Each number is 500 + 25 x the weight over its row's rms, rounded and kept within 0 to 999. Layers, rows and columns count from 0. Numbers have three digits each. The size before them is the row's rms in percent of the matrix's.

# layer 4 MLP up, 256x64, rms 0.191, rows 100-255, columns 0-63
103:466473468508521548456505494504511450498498552522479498489496515472490484489486517501513512511499523501539547502510453464502508535505529518492489488496451507471517479479542493505504466572490502
106:519474484502507502472522483487492470541481512565470521483518514442535500485535525502480509497478494456509544505472516515522472465481495517513444531492496512484498529562477502509507469490511505
099:503484465500503545510510493494513522529511545525554520483539513505511480497505486522455470540460469502521487493467475454441477495495503509481492508511500489468476493541503475524479506542542487
096:481520535519475533528517506485459465488455454462470459496488495531489526497516532496505492499512461524505495515492481502504532506503507542524508492534518434478506482532490495504525511461490559
093:476495512521496517441481477481514530470494508498538492475457499486489476467504507505522490501490530550541527536494541510503500488476518455558483518464492475512532470501496527486538451505511507
090:479527523527478527447519511581485468495496491529461491497517459514486489520466503544482503496485518507494505480461477540513542523512519538510468495505483513509501498520503479477531478453490486
099:496505492507530517453469501508434472541514543526503485486499510490477517491562552474507470496508491475497477518494482482482513513473526508515454490519479475510468497486517537490517546510484546
092:506500495466494544517573491527495503515529477510506504527472441493499450498465495485503513502492440538492484511548517516521511476496484532486479512495525474522453502500496468500513464495502531
089:538499488489531515506526462531495489458505481530516535471544533458496498547494505481477543485512518496455517526485516498480542519519450486516491495480472517483448522484506502468480516492460507
104:545504502534502514493472484501483491504497486525502493491509452482477454534495497485452459518544447524474525457545540499482487488524544500494524500519474529494512489468490518536542513482502506
109:500481493483509514500466496498499497478533459480539517514559493490477531523497457474561519495510501512522490481475526497532552447523550498503490509513463520481472499483503506490484455468509523
090:492475506493493494520494469467508476524477527527497511529509524477475485506555517535409490501497497500460486470510516456486547515533530472527525480474468515535504507516528508500512496499494472
097:510506531488516466514514518490473474502477478534494512450535488497490486462524551538533494516457488521488494458445546472499450497528492519541473532521502479508498539527501488513488501495491492
105:472527492510536535488485471492555473503488495527528519519505510493470474463552418468500490487534479483523502477512504477506463511481484537511491559514483521515504502487521486517485484522497477
097:490481516504529505491458502501550456507487462492467492485519534469507523507500477467487483527549518545508500525479520519514493504519498535467476451517463496545506525507489526467537454499494474
090:502467481515534509484538492498508489478469499478532547518494476499475462517549516553503516490508538512477531514454529535472471502469516508508517489480529459488470483474510545517491479506469468
104:490510558506475517522497472497512541514495517480497507486510475464455481558486552485549516515502497491470487495519485506478530520509501520537483452519461524483467480468483497515494523471540477
106:485509475547502532501519468488479496520524558540509473518451475523515499518498469481503471462519486509508552508504499469484472464478466549505451508513497532522472493510486500531505532495507473
108:542483533509520504553506466512518471479491492524491528491492492539480486516474461531501510485460517531486527526517474506472486539470513522471454477500479523426511509490484510551501505488509494
108:496494509499514485468516499503458472471487493553500467527469466552519525479568517523487534485514469545550479491478511516507504499498504481502513486531506485494441530521476499474489469505494486
096:467496493535477558489486506519478487509532493517498473496476512494475500457533465543455455476468535487498558519514537508491497500505504501453517517508528486481525517453473497516511512517528475
108:471499521482486545551436487477532491470520515505448517490536524500523489508515495501500476522526489504492495504492496454478473528515492496499494500479510521518470492480466500527563524545448499
105:521501528486502530514493518478511507533479495485488523493554447482553457508507472477523477525473543522472515505494513480507485472497531474490523454509529466530433481506505524519495469503511498
106:468499452507496489502462468513503484524495483560535450490522515485489519502494521526476488553456501523474508494508511493495472533533510492495516502494473504490452536522536503489540538486490451
099:482500513471468510492481511473527467536460508534470506492462460493500485524545521484504476520499507487493512480509501481474565558525492492520502516502488520518465514528445531522510512524499450
092:527440484476513513493509522437532483501477497491475500478494415476471525494536505517478478504533525475465502515459482495497509504516532512518481503532488540518515507509499501543523508518519485
105:509480506496482482499469487518500490483508519496457477477461455541507483505525494507554461520485511512518522558484524518493472497534553480490534467496505490489500525460441494541517499486512527
101:462504488496494517505484495508501482518506497531453561484532532484523505477444501499529511495527498518471493490470484528509477492556499461508499499512525448447463510513481543494531502512538495
098:505490531526503510491493519526509464511506506516514481501452526495534515506501504472513486459468468543447516510501466511505539513510516543522464485477527480517500450489513506529503417506520495
092:479510505528526526505555489511507498507483491461495480531526498490469463462522505538504451508528471461488463496463484511492462492540517547483510484503536523479515518483461534518485480531502535
106:480497497495528505485514487498503512517504512453477525512499504445542470480434501496503518464502492570495547504536474511479493494513500471475476510525520552503532484522518473540506472472495491
103:501481519466517521485572517489477450521508532482527499528498497527482481505512484466534495485498468524507503460533479476511487430518487491486502492530539494497524489541504482542458515499508477
095:501507463523491541470491511505496500515525523476494454471497517539481451522513488520522489491528502510480505513504535518528532474493503478497499470564466505433494478492468469530513477525483546
090:519568467481470497487491487459510555539494503530508467490534470461489455523504518520503509472505508525489505481514522524510464504460515505502524483481505513455469482471553510530513504499508480
094:456470472534463518532474438491451528497481532507508468522552496463530486521507524474516496474513512456519523507523532500487526480475516526484466475489494511511479516471523531505494508520512498
099:480546509483512558479512480486482507485512522501513486467534476500496533553498501501456528505493475492536511476476470460448522468478477519518510537550484540476492494499470490516506510523465507
099:486517562532501517512467531527494506498513488488502518507436491501486483483505481544500483541481511542455508523458482464511516500504520504500477479486505525524453523496504474492530444534472488
093:475539506455496512499457462533491485484527484486523517531499521517519477468539495529508459504508480472459513531526521472460516501500484489489486500491516485571473525511495505475552488483524528
098:537520532551508512494518461523531510504490472536484472488525453508449495485543474511475479475525534510477474508515512516544510484555492497492469471454526491475491486538485503493500500478480509
084:467486519516492512454475544512501518534519526486513452519506432536517480491536486535477487483490491511477500500472501524492503477484480495498482456523466528504492496493536515473561498539525522
087:509484548516486539488517515527526481493526516469492482547511472476489490488442523517522451491477488509509535496470518489519475445506513497492501468468483478483529501483548555484538496515516501
091:517540562550501514492457522530489505522475498485483476499512472490480482513513473479467486473549461497493539454497477483494501527540507516529510509517470446466508512495481490501546512486503511
105:467503539533513496514469465521482505492511473494505472527496472507450506487468442529479467484516469502474487542511482534485521546534506466490495508513522557496525505484496533527487518529466509
105:518520499526502494481487517522496500483503496480521494469530550462489479519455498489522523490501523491524552482513556468516456539505498502501506491467477518453476495542512511505477506519453440
098:517445476478476539508514553495507489473524508499530461478544476510509504481490471490532442491518503492467518507504538508502516448523495483523445502470491483515541479511527535506519492489521504
094:473532482498479524505502487444510502529516525490462532516490509514468490485522484532487508541460500458419475509495480501462498546524510495528510486498495488499481533486533516522540478530520490
100:456512510482510512488505518510515489506509496468526489471490471463464431498531492453495457531517483520481506478525531491501528546501560470506503489502520482493495468504500516479536520521544537
089:530540531569530543453493486509502454459486475508475508467500515511449513463519517500482500488466473522490471519503511476509494483507519514473525510500502473490457511506525502507506533518506552
092:446509508492505498490538493534501489469536492480445486492536498534490498521479460507509498505546543493487505492512508520502507509484469554541501502470484468461521527514535452527514457488514495
114:475500526508490502485497521469488480477484530469487512470505460473475489481510491506468531496476488547501547517507536489521445507492483552484531458526558480497514503496519496530554472527488499
100:462505500504519523491476466509447480479510475541461504539504515500489518490500506514526466481483502514509507537450524546464524444504539484476496497508495514449538520512488508512486532546500483
116:541523539509533519491497524515464441477536487516492477478534491493492494499481496482463520459505507516511479477496528508505474527514549514515482467479462497527507545501520500488440465499543488
098:470475507482502507477475512451505547508505505455517493508532497500507465464503510481510570509532478494480504516476508521478475510537481537469490549462464544508521524487536507474488505466512493
092:489454548549456534480488513493481531475523500477497549493477493521504512505474486528501486525470485533492471557502515516491527520535522519464472467493478476480501517486527500492479514473516451
116:477497513525554528506514446516483479479545548452503500461532519530508493499472521487509453491504534499517508552510516474515473479518515475509528473481491525497493470490487522464488512455495486
088:492518466488531491533476437497480523559460506497495496532529463514527502507499479518511504504453497511462498530500511523454519509488497460508522496473521457521486521490566524482490509513484481
100:528528514498519584472494480513473491489472498511468458474496531495493521516515502485507548523503529528522481513518490506513482483493473449482507531509510474505464487450532508523506481518461461
094:479515482471539533498453498528505481518519505494538492487522507530517551440526490482465518495457466487504474574496481481499519519482511482536532480524478479496477499488499500497532469511493523
094:468466524496526507486446512495476501484499550503495465519517514467489506468492516487503526484523504501442517543518544515444535502505486521534503515488492446531485497503515518502459499543480518
097:495505498478550462491502527485524533509512481478464467489503465469482501489514503524517484519538468513455486484489529518478527577512534502461467468514493505492441505520508514518522516498519521
092:566507552451521523450457437456512521493516527469524497513501530512496484492526482501491485492480464484467501495487513495449513495524531502524498528536524487483518512487499504494483507507523491
102:463487520526504494516501472534553514484471471519494503508491448484461500496506492513481469504508491513487488488472489506484474555487560483513526445477482508518521519516492562533544500505482509
093:529520463467501526528491498499493485526489473527480491470526482519506497485554539529484460559493518474497486513476487481510476523501525515520442513506487508435508478554495523495477473515504498
114:484487524484455503506471519477493563526484515465537514523533482506469487475496484519521521474532504561480517513470497517469497556522507458500504498523507475487508462479470542492513478473523496
103:498561493489502501503483502481494479504501466492478481454476502500478494511527496498505524446474516556508562497490535508468550475487508511487495496495545507508518507504554510524515472445489470
104:469464450517504515469494512499477530500489478518522530523555478486447500469542511501492515510495491491505505495438472494496464510499539488546520523458518507528453532524533511488493515503509502
084:503494548497476518554507453484497509459490538495502485449522461500469517537511505473490509517479483550523494489459510538500495527504523530477502470506523495505446530507470502465490482524496531
101:459516517496475519479475486523509497493490462522519517503518506509457468460506471480530477518548539492477513490493483464518520497516528502519549512506500447467508524486505440516503516510527558
110:452454503494547505489491491501531469470530553534469476486492500468512525500502515501471488552506504535522545513492528504492484474517484556509497492519499503463480470492513502533446504494495472
100:505535505504479530521496497505477516492527504452496507495497477533487474529494488448512527490489545513489509501471510482516521487507550432459481508490446474550480491498519506533553509474510506
094:487505504500531465500490506509488502501506525506516497484540461481426524497513472503527472528495525544520494521512523481470513479555478459524467524517479468444469504470477533521518488504508520
094:483521457499532522478520483529517465513474509491493481469484492484487492529507486516502540478508449476463542483466495533541492494529550499499475496521480508564512497494470493522508547481516461
099:494459516502470507510541528493471488513507532518483545499541465537498483508477467515471498502477489498513505530481501466486507445475474445475501505530506488473493516529514544550531520464526500
098:459547521443477484500499530519505473547506563517518472488502518492481491484510507503499539508464486493514512488508509489464517460484523502512443486478516495561509523475502501533483455500503502
112:515511495495483566497503503464472496494519469481486509504473496488522484489534470511448542469492535512463513523504459539533503530509507493478502481482485499531510468507554515564484477473511485
108:459521460476499559572502500481495489493482524506541497466516511511477517521496508507489469511495498523435479471513516460488479498511503503520530519464492539492477481514507489491532543511501457
101:494535542513503499482494539485518541478504499511524475459522468483480499481459458479507494502510498519494506520521549527490479465499533479522441480462501487496531529542510532444492522477499498
094:491518497505512523478563502461526498481535509449493525522510456467482474547515487478476511489486510525487482499534483478476503503475486516503536458486478536463486526535522489544505531514476473
092:476466522519491504494524477483466497544486478507525514517549490469495524512518497521509532508474542495513530495500528489504455489535494495474473510483492484489558499526460476437521518509445479
097:498577529480495512495537438480496547499513475466478503505492479481498505509512523469489478504519484486521529509517504459477539504492466509508504516456484506476536471509545544494514503468528498
093:497512510509519522534467486492511468494479543514517481519514504541529489531445505526478508507529490509515490505491513481562511492501531500490494510460513486442461484534531463471475469489457465
095:475441491500501539529526505507482475491457479510519479501510491508494512569547509533508523520515520521518540470514516513514460503521512462476521495471483514460478521494480507474465452477489483
087:482529514526548534556514462503516513500493528477485495503507444502473518522500505480512498461520486474488516511500524460506481505488525515486504514460488429520478447488531489514477527510543501
108:527465533528511481523493502488524497469481482491546475471507451527501495489546488484507500507475487539463528528430497508462529503491489464466495536501503535484515483473509518520482534509512536
100:449495514513538548515522482530485494479480473489509513527506480519464509559512461494484505509497494528477469525474501514471465456446482496527500512514522532501446516498539473514501511517510529
112:485523490508516545498500474496492501560552520532494494435485503470509483494502486536466490492474518470458487493478508495488479499511499462485551478515509540503477477562530511501492492538494480
101:473489472489519507495503488505480501522515521528511510476515518495542460490512490505484538515509498480532500512501493505504517386497472495495480479454506521486534535485477525538517467529483532
089:495446487497529519542515506517498483463498474527525491473540493506499498477542475491507508478476490522499518475467432536512465499573497508488491487505548475511494527518518473485487486514484533
100:496492576515511522498489501542485485501483496456485508501521501455512508509452436516499514518523488514484467486512476516479453476526495502508523538502480553459532486506507515479503469498526521
091:472488511492478511477479476479522473536546529546536513486486537486534505524517507463504483501487506536532524470490507508469522510479491459533448448521455518479486514494552508490487509507506486
099:535517501579450517496501496502470456507524447474523472492477527523507507523530466452514543490534505497473483491482485498533500504494509513482502500494486483519502517477491501518539438507509504
095:472498561472526492486512486471464459507514472501475515482547467516525466540483529503525465530532539496497491504507548470511486486507500460531498492478515491543521487543476496474481511481509488
103:522509510505540512531479504488476511442518505486471461470544515519542523494533494503470492492513461496484533523461548471510537464544499491488504469481493492530487483506531510489449467510511512
095:518531496495513453486508474528487489564484514490487488453505462446515487538471486512511485486543462511498497523523528459520519479524502492520491467497500486530508497539483517525503523478544458
102:485489501481490546429506553484454465493508543493496450469488462502480504504550506513466500511528487520505534539517473496501518537476478503478496504481491507545534515486504487496519528509490503
092:535486506537488529477487496494509468533469452508497522470536492483453463507496502528511507511512501508497519503493544473508467473533446527473509479532523495489461480517486515530486538562493487
099:504479527496490503500474503482514479541488492521502493480500506479509496491521430451469492475515541474479531497497523499491488506515522485510539545526463512569499507508530490521513426477516492
099:455501519474479557490486524467501478514498527499566428506514537490524490481489486487467522455491486517508522529496504520498517494518494552504504492529478502494486489457490482494525515507461535
105:477493535482495532521488483483484501492425458498548521556532492489564504517502479490537517511499460484510505494487517470502539464502507477505486458527465503526492462491508523503499502515514494
104:472500476500489502491512444534512524463528502513502505502495487488512508536520488514539534530536508503463529513480520550478465488508504503481471514460491483495532484438557522468492499508514453
103:516538542558509533511513499495471462456477486548508484522481510507567509474461496538499499502482486515497487487500483509505495554504495526496487531478490474467454519510503467489490455508497502
106:494503479499522510516505430477485499507502527484527560470520504518499502483457483494498522442510555522534511526510507461470491483517530492492520503511528457531475485472514475521532482510494463
111:472495506492526493499473458505481494474516503529540481492498468469516457508484512501508493501535469548498536540475487512502504511462555531501490517485519503502502505531501465427531463509499548
087:498495493536487506499458491502515456484489510499526481495531444457493435507526466484486530464516488514492521520517437491555497506493504528488516502502532493511520517492531565492504516483500518
090:476502467493538532512512488454453473508554507503540556522491524516545474491489512474509513507489527450504537510520480495503462457518500529519493483545473520476491502478491492506499463482493502
087:480499496527503507468509526468515480519499517497454479495502504543523508504537470555452507535514487505517498499452472465502515515504531483477530525503506547473495469453539506497501503435502510
106:491462490469453472511519485522510469512487480513525475499510510514512482512507474501499537488524493500493523490492548493545522456502512491540470519510548443496479481513454526556509452497506520
113:491494526481498499507498504492547508515461504479481478546514463532486460487483443511475477490510493519490497550494490475500501542548536514509468486519501483476550535510464532501464518462503521
105:521454480521540490463511445510517454521497502517524470540509492527487518458512513464452502492498505475450572483526492484500487522512504493490504476482515490484517520511469520521527525490532494
102:487489468537507534453516517465509477462503497496547506486492513483516513494464484551516515446526495517485501467519501513512488501553540509501479533503500488457495515507499494503438446507515525
109:463477510502511508515499502470437449507487474503519520462478528527514506475545509478485494527525554495512504520543454466487524514499486526533456484467524514504497502509502508513549491518463488
106:491532493497506583473520465475499499508519518536497496537472546515460531475510498495484498496496474490506448475503526490471499530488462525539480495494520486456484499514505531515464530507522468
092:537535494506517532496471463463485450514477468498503501492476522510502528511544550447470525525514462529497521466519489452520531520488520505504499528487519498504483468515490469488507475504541472
091:501490541510561489484506487506447509501500460504453509511520467510477506534497482486477515498537469503488517517501503520516536508494511487461456538530518504453492528447472535497490541527485488
100:483434487523524494486455469509493508517513476488500503491510533567527489480512500506466505521512480499483514545456458496526506532538483484498514536484485472432497508500505522474511518525514510
107:484490502503468486475446473526478438518483505473552522525519479483504541475471501516488550498542486518526497489506478508496524525499515501497498476516484482558493503487561496520491459510500475
094:458509509484546506518559506479476519493484548495536512485510488473524447547498530492517512495496471522517450488470501475508480516473455489511505484487458487517469495542498528534507494503533498
103:496487510501506529494481497517511488493504541499452526494548479472470520503516556524502501512531534546439461476475511473516513504487507488509450474470462513526529498499470522510492506449513491
105:502527512524541482450483507528490481481476499519454484488510489515493528485529448492533519500500527479462468515507532488502442501506518450486494461476500507517542521508522484532480553526516503
116:501488480463475537483506499537486479540549520471513502521480466529462473505506509504502558488508497496510499521451452483540513499531558498497518448498533510459491487517485506492522489475495498
083:523484517509492506486477488486478496505527505578507523466483452489466528504466468505523508502484540522502473520478528477544476510522491466481523473500488493493474528519472517553499471553505486
108:466513498491503480487462502493451502467535483536494499496541535520495511467541455540478486464521467492467502556500517507471482498527528517496545503496473508483500530526486464497503535532516478
097:526494473537448512493515468488495527525507547523493535475501454509485482496507469531473500499519512510503489498512477526466451496520512494525461470560484487502487500543549496511503495474505449
096:557519513476503515511482477509490471501508558546552508505541463528440500483502500494456531465527490523486540487506522516523491495468500483495531492504516494473458493493513486487484474512459488
100:496481502509492519475465480493501467513447454476507494529538468475520503513539521485543503448502541515466505529514467504555467468467524497474505474532514516518514537484511509483523502509523511
098:507483513527506487484510509493508468466505504488505502437537527552488536506494487459530520462502524510499547546501541485508540491479466522500482514498487454445512496490484498517495463488533470
106:527519524483458512506457488467473510501501518489522501520551538477500479524503501510518461471553478512508511518506554477487515496495531497498479495465484444541501486494458483498553478512488466
097:459523477530445535482515501451515493495469534528492489485466506506512478468524518502483458516554507456464525510483475512484484466488504527523514513524519518489510503475504490519553496551497494
097:503516498498458495466518498514468461505555455532502489455515473506510512523467468486506445475467504522471521517486491501518510530471529530523483487499468500527522494509497542518504480527559517
093:466455516495481474521476481486436498544493506523479523525506499507462520494522529504490488546528512510477471566486468478494505533502504505471518512489485483527481509504482469536540511510539464
100:497508484523514518483533462473515455532502496483499509485487498517513537509467496526504441485519489501512511520455468540552479538543495501466457491508512496497459465507520480521538502513526462
098:500447512459530522521456508506486511560517504498483509493512488504456518475503508457487501507501505493509509543469568490458487523491523479531476559493490475492472478512476513525494506486531514
096:524490517528469526514497520526506493517454492469485488512536500523494488469462426495486448504543494515523477498520543471526485488494543491539488511520480468510477525514530522527508486459505496
105:495495533489537510483536477517505496483496497497566519548538517518509492492495499454519483512526506501466505463488502522460509480462506495506508507455464477510465553498508458528499514461525460
115:466524537512497501485455494537502521518497483494496497478531494525524507541542542493496523533509507558515483487465512481509451485519481491517511494525502438531477509474501466506477463457477482
102:484491510489477509523517468544533503522477491494501474493554473545505493532500505493530510471500486491500474524461514515493503471558503474539495499489476491503494466429521529474504546479469531
113:509528485466503520420520454528476455525523488469508475522499499506532528530498473514498517491507486519494502521523463490495497505509513519520463526553451504505520496454488484492476517502519544
088:462488503524520536526495532506476510489477508480552501515496469526477469443529476516451494487487515526499502518493520505487530500492484476510492518488500473510530533487537535459503455560500460
070:497504581514487486532486483517497497486487505522487510497496483493514553454509506467481491489522493445496505535462517564465542527492471521481486481473515542472507505490471481486507508522506487
108:493552528529537492447465482507484473501505501483505468447513504503515493502538495471517475462526480505500549518487507491490501457473496548504513544526494505468541475507497533486470515503474532
115:495525554530526522481482501558513493456465497515478505481494527550512487490456487519512468519510490505492545555499530475493456513502473498475509505499476495437497503521479481494472522485510497
097:461461511501504479505516469501483485487511519497461482450517517500552526489538517515494501543504521495483528533451503518498435471519498454481528524522505520541520493497526512480475462513524502
115:452537524495522508516446493494456500540516523521497472506535522520506535467463481509517519449516520530534516505503510506506501497475521484498454542476495477455530450504497514502496474470489514
106:512476529488493545483519473491506463527525518492494534512462497502488493474514529481533491533477506513504527488469481491538428518536528482542524525461490514474521494502460457511480496470529489
096:501470504440489528529503513474524517507527499498472524494509473510495445515522530553468509484508511507506508546443503489481514479524485488461487543522458507472497513542525503461516483478495523
104:498526527525528491477481540517496520504489502496508494476496521522464462530559494490485471482497470471504515500497508468487506506492506496520415453500529522478487474485509536560479537505519513
098:509495522510505551491519473483522503473494469534497469502521495508535525460522481459516498512516556492495490486499448520500497544514477468466454520500529481492459509453553514516492516516494476
111:520489485486503520519499507491485482534520483532456487472498475512496520496549473522526492518506523527498541527468538450483481440530445533494491512485513521534503507502517473476435504500497499
103:506512491489499539495538508447521505504499487485491474437519542514495518441517466535512517471508483490478516502479478554474506468488522496490516539485511512521464509505498472490528459546521520
088:521543493484481528441513503481496503480529451474472514550542508512531469474530502499516445517505533518476507515490533504515496499491519477499503500516457470480514462503472488524486553510523478
102:494557509476509515496557466476493500520497466475501514470494500505510539492479519501485500453533504478486514515499501504498499547550536481507473477467553462513479511531457519455512515500492471
097:509479520468534512518501475518457481537573500496486499523503516510479470495485474488508505485519457459496477513514501484526528459520509489555486494538492471493515460484535501520460472509538526
100:488507549489492451481473508506542467522468529505444501480518461530490525487515490534480502520528509478465502541500496523494504480536549483476511462507512511529510534478514522459491483460518489
106:514487519496565514539498515460499477512515440503522482452490490517492474515492544528496433520487518546495536496476520471490497491508513500505473493492497537461515478516472504500532481530474506
099:506492505521498514456537515518479446481458511480499491506507461479531500499517528496492488542499506559488560466559504488514474490530475524486501506491490479510510526482501486443529470491526503
091:520494538520498529461496536495481489499509512466503493538497494452506500517471487480539471495497501485533552522514543449526493473531487525504508500453507506502462525513500493482536474468526443